From a checkpoint of a small transformer trained on Wikipedia: 88.5M parameters.
Each number is 128 + 32 x the weight over its row's rms, rounded and kept within 0 to 255. Layers, rows and columns count from 0. Numbers have three digits each. The size before them is the row's rms in percent of the matrix's.

# layer 10 attention key, 704x704, rms 0.0766, rows 485-511, columns 528-615
094:101146150143101122082058143122158103124073129156086146094177049146156145177135149103157116117094097139145079091127080188123083142136147135118102081149158199093190164112125171103133127104143064080160140173163092137172148068098159089107112077118124106200093185165142
107:126112156130127119108137124099096116152146145031109162167146110116142089177115161111143034158086129083148098095105104197088135102049142126083145127126148155131179067139121116147120151067150104137094117161115136152139101127054121130102140150125171143148174158095255
100:105154122149195154147151102097121101145122146146049131114114105190167141100103142087089112108128169078142129134106141171120146113068149096158132086105115071071100079100135091073121114173134174128135139117114129136153128082129111109106156109139123122122118139144111
111:176121146123121122210175135145146123117047153131084164103108081102112101138134145151094091112159174111109112072094102122192093107114167111097101048150159131197140151152138205180127125139142077121166140108116112136111150117192140155166131150128164125143172108114076
100:120155139149096152141159138147145084121086128167175125144184075151100138081155153125122099081091126147216159121085083191089156132195106163080095162140079155150146112135134106196142098151124149139128114124150149130101144123116104105120190137125120118091172071107149
107:142149079069152140096116100128105092125123146125113127151170092096173117129128153169068038064111133075110116117066115101151154140113071156131118094090077130138153151115134127087122162138126093197082099178178107159174131157131132131160130094165148172063127083121090
105:138150075154138125101127124113131113173122136103164146137146157130099159133110084143140129171156132101162133131152124102134150111130200130156065091145037134068112122120139116141133184154142156100147172136165184124107108098161059121191119110113137139106087199140146
111:155117162146174157113134092124068155080125105177148144114111158106151112106118072113164103103107118117096060152187095081149151167115140159159112167105139056134083113057077129131112161088150162127095105126131149154142108152154155105190136053144154151128076164104198
104:140118096140124120065076079135109133163139087129113150141141153146106095102105129084089140138093205110099121089117129093111133131086148150141125161174152124122127136114107115103133131149141207114080074128079170150120137109127096172177107158156151151142132117150133
114:091094122149115125130120105122133113146158161173101110100133118108093142160154159122136172135119137091144137104152126089130077202133144122216092118153141166108165081124126108093134104113165123154098122069119123129173145150121133148123190132127175084090137117049148
105:092156156215130119143176165141075126089118116108058142093144096117063046109105128114160099116123131167100192091136114088136139141117176134092125129131155130117106094123169078091105177150172165119158142098082101102131143172139097121175125103146039142113105146156200
103:088134118161136141143126145128127125197134150121038156170109118126199197100145101155124110095137138119181084150145071141170111149115134119092125138102131141141134171113136119123114101123101150094104175144136189107141171093132098114069146123175088079109132075117168
109:145128116127124155185149109106159061150165165196123097153167150123082215124127118109140074139194129113124097133118074111152158167098095208096153173146134142185155096119122145128127145107155141155148130117170124104188131073097109130102133136177168093088155102082142
105:159067118103093176122112123102081124144130150134127122146134126135181157127105111148101116101138117137122127195156112143087099109125091113131123144119173142130091119086120144125165185139092131174201173070191110125154097165089156109111142165111139100116092082114073
120:128153085167140119148167132126102106150154128112136186126162174074148145128125138164151153149122098145174121141043089131099117078202133142077126146135112170136091098108132089181140143117099147156141119105083115113115142154145133161106053149133106199143118155166094
112:148133123133133130139109145180250123172175129101113132110168084161093135122169180095135165157098164104167100119177153122129142147110150096157142174168082088145111139164146095071121062111114118140161092110091120099173166181111128123091118120136082191107112102115096
108:106139104105104151193126169154167106180153129152154154096099141176131124139184165107117140059126147096139147181133186129145128081092043088143164078105108163136123160127128133121127114111117124125125168161085167119119164178128166130099060140060163202145118016127133
111:109105103074095107124107116108144129139135105098137204242108120134123119144138141084184105141104148131075186113113112094091163131130146165112102096069117168193123159090134077083178141144170126095131186058147202135118079158164138168116149216124177143126120107133106
116:140119112134123127125133188119142152101103118139156087154105137097151094178113135109091173108142102144193176145099161137102137134054097125080118126139121117217150162130161125144127156155096137091137163134118084115158119038132147094161112114120143187126151116139091
114:108093166161104172186071134101144082166063155156116117080120229141084142123137169163157108168089167165155120138134101105089120146121044172107174192127113153146136177109069126162075113090131161124077107136111127115104131103102166163144125119071161139118062132174125
114:056102157116115136124144098122129157088090122174140167151071170195133124134131190073121179116151134042138141165186093152141132106112128121127149116107130127215072127153109094157141079097133128141100126110118172055132098113068120126132111099131136146177121141131095
111:138097145115151148142167125126112141051138159128099096110100139184100132144109167078092118126147139097187113145072126081083160117139114147152169120112117159163132092194053133162123079150111144043149115116089132123128107118067114101079141106178141129136103099116191
111:100139103158076102114159098088175143171122136083096180120081130128116143088191099138130134163112087141158074138081155125131073125105134134096116117148135147139066093153074098131128133124085154062136121082122163188116088097167115107134134180101126156151141145115172
114:188106168154131122226127098125105157108147129141111143106093207117138095138127156169096132095132199111110105127135105176131155151103073129165109083123125129098072107130090103176123123118146143123142169143134108084103128118148135136066154148112161180134102150144177
111:172170183070126117131154108154121143092107118116110131129126101085093106157160135131109094161121093100124074113135176150192150136103080122167075058177173140141094156147175142138121126089130073160176135166159128103161100106117127135136071098140115187097121096127126
118:153149146123097139152122124144140127105097150110125180189180124106063086114153120109111145128187111148084090132148126123135113168186096107134108115142109138072116191116165157073175176136191138198127128105194097132150155124156112115181160142139111103096117178118124
107:114117138112118082162111085084135107147153167192109132095139144104095142156126099134017124093160116151169133168125178099129104128130085101185139131148125086150127209140143121102114122125052170151154154128136183172146172077065098196130118141185147121128055045134118
# layer 10 attention query, 704x704, rms 0.0758, rows 486-511, columns 528-615
106:162131089066115188152157148129110108171167160128156140152127085138144177167150139095096127120113126092143155120115140170054137106164141136089097111112144134128122109166092166175194141158181068146116127112117091127141137114173095082120136100048106134087156145169138
107:135154147126145138109133113080066124113088081126117112103122126113138127146112089156085144144135070066138152106129068131140092140112103107162134134154138158110108201184114111145129073131093156151097158122168133091156176159138156123090116176118123098098166120103108
107:193134063119087184124174173075133107153139137152127148163131103097165080131148168085124178071171100130094173082198072155156099139158186161133092132125131155098080166130122147153133136131106086157110159178117138059123180155162145110148131148123097117127179067130102
105:114110124135149142096098105121130084132170159125169078134160175118165141117153094143113123115090132102153164118148166128054143149110156117151088111092161107117157127115146095107162156093090147163095072132123148098141075049186116148154146108103150109161144165091091
112:148119103069136099103200101117131068120098110143173134133111157103079160152119130125106111121122055114126105142107149125122113153082148195173179168119088157083130095045131051123145139172143167137110112128052120132144133164055103150161117100045104146128140097139106
107:117115137180119131138083114134136172119122142106134113145109078080148144161146095139165123167127075131094157098149128156091076087151124170150157093045122147075110069122140117151147078132096151092141159172145169066141120132079086154161078152167069166138187167129045
105:111103139158183112160116108102086102082090149143090099116152140122098112075130110189119031158129078110170095109114127074070145167182093084134141156086138160109148127108092082095123124088123195129173129124055124187117165115091144102145094129122126116169132104108182
099:123182170147094116140145097077160141138098085200112081174115125095156114159160126124151097104153168103103131116133179161189135119109101082103088142139168041032115135158102181178129106138136130113115110135060095106137152068100094114176121154097136131176139129141102
106:108108128159134115140140097119138088125134149138170087114147123111119114178114125151113117072115181167110143155142155151087094163163161143191180196137135077128120158128175086181137153135191120161159125105174123143122215159152144136138153144143123108102107140052099
109:131180092125139110137176114111125114175130161154184226125128116129119114151116156138134107202114139126071133148097115095148093111135147084105070091119115131140075124074197073101112139162158106137098061068152097137065098117091136107091105004122100175177128102144147
114:127132135084076140133176102139162055207182160140114167080133124124101142055151122134073142117081154129108133112159107097161111167104076119130138138131121177155148163098119184142151093098087120124170172178131097130179058127134103102164149152173119069167143147113134
107:117136110117127116153071095112120134149162117135052131121140173097163133088095117069099108192156079143140189132113106143113129219150115105133213177153123145158098161120129153157110160135149139108149123171053088139129115137130094135059119176112207127168127101109162
109:194167129142138185096129155141189072115141108075145169131096096133156081118111128177110116076132147090121094066121139101143108089162129095121062119084111146141116103162138159163112076111108107157151158194132167078099105121119091117185126128166113148144180104091150
101:129120118152121100084111068116075098138098114027192152150124180112127096148046084169181128109152059158097128087104131141162140074163113085088150182151171157171093151134162144101149083115124154094157130165115060098152185132086100106106114200169119112129134121131194
110:133138107137135061103164115126116090129131130105157111150119083096149095127116145134188173140097117088131104096101123105098118094082139117125150112093164169150105058111119136058073119068090115158082152113182123127128133086087129113115116176119066125094185166119101
111:117151104128195095186076116099068156110101126113160096172115113076156108167100134182117126171095105163159124140132151131139123126128125137102149123087104069163146099115144091072158165142105113092146120117114131198137126154085116148070142137096156086126139157120135
109:183097165132123129062167113185141123126153145175148111154170149091161160095142140162096156113186093131087090183056109111099107153171130104064167155119145179128130059211168132137185061112127123102183170174094091079122097127118070110154105116123120138068114102095113
119:126139156143140110092122107129166160153131099137127147118073076144083099146156091090157115156132113183144137069055160165093120099152109121093118116136179119117183214158138213125155064064158080089119103089139127143118161141105102119163168122152106106109147204176084
114:122099131131157154043184170143134123184103136147172142187153120184153107127127122127181130180163042105139117111132063086163151098170134144157114146142139151096139184123142101110134094125127143125134134140184159091134175083095096069148085069150101132107107163135156
105:069144179131097080146065144096091114111098132149073080112083114059122109132180149095136157125068103120195107155141110084116114125087109152141193143117170150176144152093092107107064119128135141103155141089107185171138136157159115131099068110161113115074157096123081
109:185127092123072144112117099126115124126117169135152161143113141133106119173135142181092119066126159072103101122111095167117086057178121152116092110105158124154139092133110107110102099123140131105102142156112137067167121085124119095145145109122122113121123112148183
113:060153147122182123192146098184120117158120165097158150081144053109107134125137111125084097086215180114117133147098130153158064101151069134103204164180147097110123127188137142109164130147121102121089160118162186137153149145207121121168102076106079101163120126136077
114:109096131102116121123144136066165162110159181122128093090149112131190163100135169155172170146116119140158035159107122125144182119127085124150117200147168132136098135142118122102115173093152158194096122090098172140116083151137088117152101118101172123165186095157098
104:180124140110117105108172123142149174090128126179141159137191106130105117121115077131112100100060126156099093151093131102113105112135089101217141114117181056119182157105167137130111170085145157104066071166113166124139136155177162129119179168149091093199107137137139
115:150123173141142118132146059121057112129079162104197105144076155104143141104159058070128110099132162175113141104099161123173099065146142060091205165158170094159156150142129190106134142128145113089151135112132061112120126073196166142129129162121163136131145094123111
122:089167160153090123138137050114112165103204154080113128117085091098091058158094111162160171128117113160155094106139151124146173115048162084110082184157159106120083090181165132152161096086088064175106157156106135112116130138131068129103122113176079111167135118146071
# layer 10 attention value, 704x704, rms 0.12, rows 448-500, columns 528-615
102:070112187065127128151133143130118056092123146140175125085145070118093113110132124093104128128151093084116085072101133111129159157108086161070152195154135141154150172121176142110171147123126087103218135165087116115117119140151138148127115154113168115106097164052114
097:110136102131149128112086191098077095088107144082138158106185095157137211030129119077118079123129130122103089066082074102144113135099134182080081124116120141108169117090192089102110110129124146149077094124142109174082128023167152124113127087075120168160134153183168
092:100163129126147154175161105076134129131094117087192188117114092144114125132180068066123143184156158076182110139082145043126133116116129109145168154142132175130097188124136165113161103140157118101118146148154126138143105155110167199109086125121140116140083178167128
101:166149105097141070122144138089166125122151161176140112111145123160117120052099118183173158113171153118151093124131129185161145088191114118164137137148094081116100156139130143192147108179127147187123128121105108130180120129082136090075165164123127131149100135151187
101:159098154151141126100112103171084150167113144137144143089136152159129135180117143092151112131149155118134111118169095116158079188119133126106185141189141157161135093092111160126116142136061113123133102103097149136109141094148176130129187134107167095129173095202132
096:102122083144139136107089096109128133090130148132125170106114213058210059142109179143170151114088128160132195135120075174131095166103116124109134127150117128143151104107117098151077154210095123146154170180108074133136112153121156136114108170109111113125142143099132
094:143152112130215194140158166155115142137164134111100102133135132116113128159119167163115120169117163129119117138092089118133085121226113101137071081158116135137123091148107113087143162086095178126151140125120109138047178101151111040123129111128149110153161170139140
088:129142134095178210149133144087134108119082190131097155078160130106165171118138107150123131105128094135143146146144115115132118083114109068195116148164103176196054103115179164116165159047128098140116155072118098138129144096069131146154094143118162194174160072116168
101:105134154169177144096093152139144095053081166134143116142138131102106073154176172182105202093150153138166162134121102095113099110082154118127050154095129115108166120155119137219076176109194152069167154133147096120108123112148155092140139091162116176124169105125126
103:055115116164123128103145166086132046169129130139122142130084127093166179174114185169094138129139136150161139104161111148152147097193086137103155152099134112125086100152133166109040112056130115116118149122117131127104118079154066096116178106108131105103100116160121
098:066113104097094133135142148113089057179078100117097145150207080161143139059137144125134118177073135122174172114126176076136186095138084127106086121171148159105114166130144162171084126193124118112152167144179160097119096148133094126104159122138106143087104054156168
105:152166143099151155134176106102183156160141088129107192102152184138141101111096148109196122093140119090163146152113143127142128103098137075171184108160126179101119119092085124087141112106141122110156155145132169100135089131142147158132145119128134157152172177132196
096:075165134069177118118162116099116164142156177136159111136121114120119159131120134167134099145091128116136100181082119106083132167069123119100154095122070160152084087121108109152099110100163138110110101162106048064118130119115097171160106090129108099125094149108135
096:150126137170077113083160173140126113120098179194123124155139120156087141088132092158185100145161125161106091195178109104145113120131142125148138142109166122179153058103141114058146093127117155111097121175090078141100166131108085088115138139084156073120144138142145
097:105152097095122112108143180152105104098103134164183101163131139111098142197127170107115120152136147160110164151186144087152123150222144126153103107112119125111116142161161138150169145123174133098152188113143127095090116122135135149110075119109095124112152116123094
099:057160113149158138071129128137141136105146131144199086118112084118115111142146115140115153109162179146154089050137099138141116131119104093122122110158184140147205153143115136113113172097118119112116156136172125111220128113166210142102130085156175139091131114174149
104:057129096221156079104067136114156104207129140124132164116165153120157154097148106127164121113120114093108144107155183154067096095118089174153134156151124115109029194129178132132115094139133171128174171182172137122115068139183130065147097056205135061107096123107159
096:097098133115144084125142128107155157098140194113086145081204087134155069171117141122128115095127134099118115185131163176149131152120141090126206127141145089117152161099099108120165153162137142171107114139159146109084133128092082127146117097124113137162119142152137
098:092107145098121138119163107120169095074110057080105134054067164128107080135136124089129074131112095114140107148114156136107090112168136146151139123081137125160162114063101092127079102112177133116148112192126166089072138110152170109129164098089103124126093175071109
094:163165134126138095093114094166177113139158074185152123127118091214140142154169142131138185075155120100107081139137146142095112154097132148074136164159133156126176133143119146151096060152127086121137111155037145172121113124129148152137122037154107119201116202146061
097:095094125144159102096090154108106082140164105067121158051189145162122116130071166086089119130097169102083169108182152123146114136129102109126139066144078163065131159105122042125131099129163208116135129093160147146114102075125101095119102060151095145114127174072135
100:135151144089183096126090158134141089104183148125160094117139135112137135141178151100176121144128117092161149162093187129037107045102183110145162114097169123118123135109164074108175138137134131154130189106122114104107115115135137190149185147171158173154083189122112
098:118119182158116113149062128162117106139128134138090125146144087108107126158057120199122158112121160113126132097095146092142175116131158104122066102129176199143103152169108105202132157156117107189123144131059108182116168067170134069122173138095069097108065158110100
099:101095145079189129097081167172156148159110128076156119099149118152075154066092144184114176201073138101141143055075158123164148113130104168167166152124062143105131092134167160090114124167108059085097121165161125126170132093179146149134117105113126069133126094124121
097:123164139127112137139176141121139119151108165172122179173118125137120137127172179157170074117070097166142098158145134127139117102120156149139124132134147119148162086101097152100099139148117110255175089158096060096135186161186140112078097080142095135119132139091122
099:111147145125128140136082140122095101146064073145136153140090116150176124103113156110146164066152086106200144153134101151146129168186122155103121179170112166098181119131131112141136119111190111172135077133191159094093110106043117093156080104100144126109109120071091
099:129131107082118164128102112148140112153115094077137153089160182114196182124134133131117155163144173132094158164132156173120116096120167135132167179179156155180167130068137131090183101095110124160136135155116131174101115188077129135147107164120128129146112149154151
103:100128133127115124165137113100119099171155170153179121043145065194105126135148120066151188124112156078127113182133161135146111109113151130140177163126115161106169136134127179106116145132097157101076136166132076153116143122157140096139045087173129083049137107111130
097:125116127162157117130073190146068128028175131123116130079126128191128072071120114144132102166124139186115214186114142160125200123078125141104119102067102089184198183116151058147082143176148149204198152140125122075163114117158121109081112051135172128149127150181137
095:163130121124111135142131112111100166155068122121190107084152123159089123132121139105114110112129144123173143096116117149108136101103121169124078099144181157073088086156144164077147128141097170158073108153108152074108073133169069112119143099108152151111114184123161
098:116086173162127051123106117086130114127096114123125069181106182087071177153159129134114144110154115158115191153183137120121170149159107143096121152140097099109124094118142176103124146150118083167151088105179156108090079179124133111140111111131151149054228106116092
104:051127183142139107080069212153101103128093094143164093172095133177102182100142156131089157118100136138087130140096105127114180125169079104183096160090124105117106111173126138130110131129135143120121142073134165140098129156139120085145101073112138095040117105171143
097:088130172180160135146126184160148146139137072098119187135148115081085102140108112104162122150173081137107125115146081134108138158115193105134059112123151121146156126120148046129116124188148095129146071071142142104103136134091091143148138127142079113164061124131096
096:108107084088153112110149134088102121126133179110180176103125117117098111081127141079115164068055062147102142159137183144119087100180100136101138193130090146171121148157146129092087148124152126115150116187107192116112131168149127199110138109127169149193113172165168
097:134181128135090093177140115150157117133170105120132173131093148178179134138143130105125151127144170138135011034093114143148141155160122146084117098056101119147119129066133120120101165145115149085113168145097162099168114141093098106162086169113154170149154124127119
099:172133145123106194183115104100166173123149104111150194175132110107123085123120157041111123161147194095138102094150124102135154112108110141120152111195098135133109190146135062111112121106106215112156159117175142109123166097067137172164129116152148187153116169027137
098:113181171110157154164121190152157151195148133146117105138127126128083154111186154134105104193113138138153144162083142133133125142110155185074164104133131114099130099117142179116138179087124157133097127174145120123206112171167087085155172125156154125126102080148071
097:148162130071159158143137174146091179136105114151146116132167107143118101049113184120114076111138165149096131109154118067153129156190156151087098138123103120116129126123126216040103143095139106131138148116159084174120180144152138138139107073127101118102199093146116
099:129119131160088222096108192106112106058182136116143117180137181132119144115067082160067108165178102084119159156122086166160116168143140099129119124140153117112081135085130119149123127099106127117111094138112078150181128099134187075136181132111095126102105088142154
100:145098134109063106115147092095134104117127133105156099118108115152154116099168106136137171114123163084119110166194203123112137093144150144129093116106114130178135142142141129146135069119079118146087134137130107129148089099169109154159190112096055105113132091053177
092:144070145140101102130121108067150084137115136144137174135140141094078196188081161155099106097143121183094098069136138169144096147049113087076119144155159125095110112127145138133135135145130158144109120172134113151125154149140200146120129115105198112126143086127138
099:092118148120128157107116113150152117080139179146108150167149128085150129131125121084134089122138110118159136134104142154080084122139102126153076117094136049136162112051157112083108072101117093142124176116107130098173143134151123114187117069098093126083157131072141
097:136164128083115151096110136118123100150134145147128079161130162186166130122114178092163144144157151138128130147129069071169166076158115131108113099131136137091130110078162163155157104152123149074165137157111142156185116046123097139153142110158120129168116124090129
099:122114152100129063155109124087159141118123119096126110173111094101132158154092124141121099146215168064120196142085130129075162050134137170108132079084140125131141169107144118104131088143157071137145102164156083181179118177085190116088082154135136170102096166129163
094:132153150147143155164125160121104141143140125062129106145186165108129145114177088146144081108142177143135146103137105102093193102153075138109119132090140124076177118122137115107114155163093171127099071108067149061091113110135141176107063111131122127073109152124127
103:101142170183132150150103101140149134131103145141149130127128135128132185135090127166042123138125115163141129152138111194153130211144118138104125133164138115114127114069103103127162110145102072190118130115143123167167119141134146143130141106144137128125198148089092
100:127111161054135129172091104135120161116138154087120145066133120069110100129112125175140052130141104109147101102132142082103107195138080132175133158128119168207178126119160085163116138034080064129109111150129074166168148142098131094124114090106112136139110130176111
096:151129117147115101110158165080195100193151077231132115147174203079098134095093138151138143153153150141117094102136154161104155099117096102121089130107143184156064096140160153086125093172099131138087132094134133078152116134123117096198089057096181186017153153141131
098:120112188108120082171110136103140204135131119095152048112143154137129126108142113132122129118106112106144177150156141085140127068109173105141128100128159097156125114163135115143125169123068132151162126114071115070116156170174134118134187176091123148116091106141116
099:092133104078115118101125153144136241133163163140132159095182177114109114112124126080177038143167179079178160176148114206072105132099149104110157113163142137174219170083124137118192121080149138110186091113149145118066134085137175127115137103139113076142099149122108
101:146149133129076184118158079106128095141107167208097166155141126131171155119136151098154178109131134129142154122166056104041098154164129124149159102089051175099117136137121164039163115141108118126098125112042183152059094111114116164095098146173135106114183152104191
097:169118095149092104084125143170215106124167146167118119160173141106113120146119160103056101092107175139110111141188164114110145138101093128142194130068122059155144072136120104131059143139104100093109113143114155150166102113112118159121077163078160188155094147065097
097:187124119124131125149175110144139133158147085102093141153075093135160134136105149084156181132085127059159119126075112099042127108117085137160151160183140137118128112105087150085103119096154095157098113153122071113110147102093086118133123206149095085204100148096097
# layer 10 attention output (transposed), 704x704, rms 0.423, rows 448-499, columns 528-615
105:076116117093153143131129130106113147091096130162140126090084128113114056132074113155136090154133135171090131133079103108139191195063084109113134132179159138198141156147159161075099081140136134105149156066115130125118126110130105141096122116058117142106066125108133
101:168102055163126204125127098094110138088107128118186115157131149057136112143178150090146116128150139102083144126129122125074119096129133117122135148138066149096086123081163119143162142159131160157133091161115158181121109120184096172158144055118120163181134120173117
097:158140118148166099128073143090150123131103132122100121150111134132111154177153117086162162156154095164128135081154118154119129169115142100065135090152062117069093131113116170190127085145116115125158141154153096149124106085175131236126147162083056116135179138125180
104:104179144093103096127171122088121137108176105125147097147083079150110140113167112115125116122140153083150084142118098168095157141157117151139195103149046039064129129183142123076097185125117179208131170075133113150151108187164182064117062123189113122121131079133131
104:100120147163098112193155144080154131095040121107151164054157146072158165195096126114187145120105153102130111117116145117127109123109191139144143183152173120155167043118134110091100125086145154126158065116102146141116165170120112151146152144144163102105121119104145
103:105145163133185102111085157134094027109141157147110138102169174049123148119161146122112075131142165147107122161136068149142117146146127137141159122130107103122141119112096102138129133212110064129089129143090109173174166134130152135080110171097194121065106108083137
102:101106089082198161106138068142111140133145119098165084141111154075191116137096173121162072133085125104091097104113143094119124123102137096131121124171125130088130120152083126113138091111129191107189167133155122163081098101123109134138187175124118144094139130126176
097:109101101084176079140149120192101131138110134099106148137104176120136150141073128173121110119151066120127061150174090093119116172145093146057145154104081146148088145117133135177083134118176163154106104128162085125162107122088110175121124106127137123147182149172248
105:146117181141127124097091142141121152159127141121133090096160154153122134143135128112181111082190143120132136149115140165112082103162147110152130232140090148162101171182131117075086089140111115149157064050149132129075131101091154128175136097071139140091120112100102
105:059194051068153189175136154139176145130103104065155155111151205132134125133164134052186136129127088113147149140136108168173119128106117065101083171171147125066122126135118121119082165123140129125099080121124099090113123117144131098187170104132118134070167152130136
103:120145174123154102109148109108057180186134109087144096155144095114128169110161142124167102125144101104059133091128106114103123133146127201103094086191093160126078104079129164131074119160044116167180148129104132087130036097126064064118074099125108117123140159187191
108:136117086133159202130120150087129155151149160136120074129118178110098117192126152166174118142139175098170137116064110099122076132156120088143088093095089120086039115131143122094160155125119095119146140148112149125083130108125086194175081141123155196107102094090126
101:097149170113151156119129129124093170161160134181119105088148163124132123149100182156072119144106087129117147126177094109146093036180144124154128126155116115149140087170120127173132093144163118065091168110112095105065111172124007124186160168103171122141132174142103
101:184093075118098126138140107106165128131098150088102167130107079079112127158131117207137119105180105144130130109089118152143159073106084182136163166091126111136114111144138112166156106134126144115087091172117109186086135157054104066178125114117162039128098114139155
102:103157119127115126130138103207103132105133122129103123124112123095105154158128131167141104083192156120107143119134132112158147154152118095138113137081114188105128117169193151121094153103155122059121137098116147112099133118087140070147087199172145145103099084141152
106:141124104103127143148179145158151142112085110187177158151081088085111108131183091067130143064144103112136118093175158119110099162066179137154129104066128180177106162105143129126117107159126113085154133162145140141127167103105178124149118124176128123154124135188127
106:070181163137138141142109170144165101191087123106158165075115116077097154108164091190217111130140145144131129115140064158097077149089151183156123135150105168154100099145221120077078100145095124113123134118172211129095210143165164111103176080150085155136169127141110
102:108209120163197118126151147167137164138183123108141176128122174085092067139186121116140102094099119117098142084119142109157129130114133120137124125118186095156158144120082171131136151109130130208113132082131136113190156111107117210084103137200097136073108162123130
105:149123150113156144116116090167164110115111110146104119152118102121125091140155109075113127139145182149116079159163122209131057179102106148108091108095185110178050087094149147135128146119198113142132116123097146119171117168175152135106122106091118080117116181061137
098:116109162069154116110096137106146104197032104117140148074100186107166162146141171166126103139104125111099140109121166142176111073141078145114178091095076162113099107150099113155110099108081137126154108066129113115134117130146109096106137072124075148114080105172082
103:112092180126137175106152182121093093102160133099106065122180195174142115117074143098175141158138122031118125132122139089166109183111093131110113114142108131099205141099100077108150129156159173111143099047163060193108138092151138115156117089102172193178103155128104
105:133137145159196118155055105126156163100194130087073148184098177094103078177151134153111142148067124106088136063114097148108113142075157113122130119070087083187137135108162072103118072090131083121113094131175075150062150131129114086146159145133199111150104148091102
103:161175170141082155111188120169068113142169151163120078194142095159141166105126161162161111116116183104191121120133190156128109087080146186148147162151166123132080105148069074110111128141133095134104187133081112131108164143226142079087152076135081108099109157114142
103:138120120136154104121158121107188183099120121145117144164088111137124151103116148143175063136108122144135169144147139129148100119076096101135190141133093144164124143176122143135146170145142119077135154164137094132141093087154156168129153123154105090167071101096146
102:108127102146142077145164171185142129135158111124111111123173125112124102128158160136144130121088168175121116126126166179085058146161177139157105072130167071121133099157046095092126131132119149149121143203091146145097064179195132100146106133162173149152169147099153
103:160166158144071167143100126174153075141124134160146170135195178109096077095112073099131126119143121174165148155096128147169157129140139144087084112149104106100154134126167152114103124136128176157147108102145126100152123120104145089132137071163110097165124133179086
102:107169160196124157155168097122161145137151106135078124109106167088151118146119164135136176143172134136101116120145100129134122054116197072141137069111111091108118132144109080144149060141123154130152096162180178129130182138144182093102164180176160128103168150090124
106:118121131120127183146128143106196098183088144105145120078133193173139104206138138087139179086103114185142158114102094136161141088101153110087114118169139103185111120081104160128161129159143112139105106165146169117116130092100121159152152119122174156121159073114130
103:095115131103122187110115148145090153073159162155101201175109101107137151094153130134120088093154167119152211141182129172146108149121111100131107096115126169150116170109130083109148131114108130178163120111148148086121122157130111161085112118098145154105136118138120
100:129084165159132119179159107074145135150155128149130175110122184130122147141136122135104158127136127143129126179169108066132197162122121177159149168102157175070121152087143177121091184153148175141109144168141160100184150108110110089084107118115199164125160185109086
104:110139125116090153130152147058192084155108100162127044093140138098117151128156140118161070089108081114027101112119157125152152175150168092154120156195125063185108136132174122071074089145143153118108112144168098148116133101106155131083154099137159090082189142122177
108:075119132145099175118183073114119139131064119171214099114143116150139147122131153136112150085148187122177172176123098172151170157107100109161103141083188134113209101133091118120160112134154170077133148067119108115067137125132117153133127132080150106124162122146146
100:059098176110203118153095097137112138115162097092094108129193084085179150181143158200102164132108115118200120144126107117138184129143156090192149131124159128183207076108115132170133118131160149111173151144090067120103162113133110161086147159103142148161088099173148
100:156125097105159104161139140114077161147069156146146157105100099150102120129117105121152112100118173168093151154147150134121119147056128154167154127193114091118104133104134122156144132148161139143162150159155134106110150139147157144109103147157143153138134158088052
103:188158131169129180101136096113151094157166125081171114163129121166208150129165132086145110103124133107111120107104085111147114119174176138081125105079077092186125138123139070105142063155095117134096171136080124129221126094144161134147128138137192201088167091122130
102:125139147135163124190102163100169144107102129165069125097093074138149170142091103138134090102088188102137110116160172104054093185130156129108099097140117124163120154133210116161092095092107090104159133136205092139181144096087118165178099130091095109116138117147095
100:111159080101149119149145117144136148192122128131186132106109099119089144109119131111130091174089175155172094154164181166162167147095122135097087132169121084149074146116114148119084124096193126112109092101092126127097170104155106082194118108162162115114127057108140
103:159132186138135105109115103099192161159103195171144127145145174109091137073152206154117134090158123121146053097166097130162164226189129149102134141106110195120154090157068160099141131097118153148149108099114046113129112125163114088151130122163017095108114173133100
105:164153098150159133154162115147125098136131139132185179130151118141115124125147068133092131113131182132125165121132083061111149048171137147136157146119186065069092181127105152124115136133150134156150122171139093123152156119096124117140133162104150116081116160081125
104:133165173156094097120123139070080141141155096106146110114188149172117118111134119168147109129187138091118125119082120149088091195127083092125170088146135160143094093105105155163107092155175132065108095117111086119114172044113205148172123102134065082191113169117140
102:125132106081081121111186092151132161157106106133120176137088138148139172148113112117101176108141125089157099180071164165139089097075097143116170191154124154099150152136163153131079147138085114129170101131179147063141206154137100150136133151044183082128151159121147
105:084075060135135066132115099149137092093157089165107155128066085137140070101125115164117089102142168126115162153116076115156144140102128170123188100092114142150121085115093123061054160094167102155133132107133096141099116112133133154151076103157114116148114112079071
105:134105119116116140117115067147113112129144128107206087069078150153124148096124116027135123110112118139104152120141100040149114126131066105102100163086128099163104107196147132113099110109071174102101145097109147131206159093171141143172131130104082096153118152107109
104:104187082105098102141109102117143153107110184108145160150100105111131151131079128127124148168122137123153187070145101140124108115166131161068155158076134126151170159124141157157095134110109042092105098197105127171124169227133123142148065133098076158118066162123164
100:181062169142113094156168125126126119105173044146113109192124103076117163119116163139115114116112164147093175094131103141125148070123148120113138120085136129117096155129141146114215154096158180077170138100101088103108136163098074119086054131125177116101097102138097
108:174119104119143099158101090177094153095140142156143154149092127126122136115111160107103108156147147131109142129143122158092137130121131141057072145205124145121144152054101152157171135188154095077171145133143091080208123141103152141113100174100139057174126195156131
106:122147104127135122152095168123125178084135130178163090090126174156123110125104129069165036165125144148147094138159162122111080151118133139166189135147173119189092086099164062191107158125116091111123179145123143130133089134131134156153163113143120118125170131161135
099:094077141157135141128188139098090035120188134170129105132177192132074131099210122161162142069225122102107093166130144157107154118122152094066165116139071127212105080133158163107120120095154144170117143126151116091159158058124143103120156181177203110048116111129131
106:134121163156110134122125134116145118069117112105122057160115138098132169117071116099094123148160131129148098122108121132155191106073090118123158178063138092121104156142084124146154128164161094146138139096118122117128128151111093120206136158090136107137105101100183
104:063098128120175131096147195131130190101151154156148167097119123133171105148087119194155089148171112070168104081100127160056139080112161099130140077137161096103120163120141169165132138144172111096128143153150133139143119134155129203147120086147130143137089041145110
105:065169112177153127146117175108069166130083109157087086185101158095174109041092068142107203170084120148133111182162139170150127110125122148082101145144117155091131114137158128113179087163153107185068119091100147162068100106114128115089144195106154096116148080132140
104:064093072149148137138139156128143154159132119109120075128130174022092109092092215101124085130125169139109117121172151158166183126118073082157142090100210028063160090137119172141143065151128145172093069124126188164134164152142127166152092175104139129106047121109123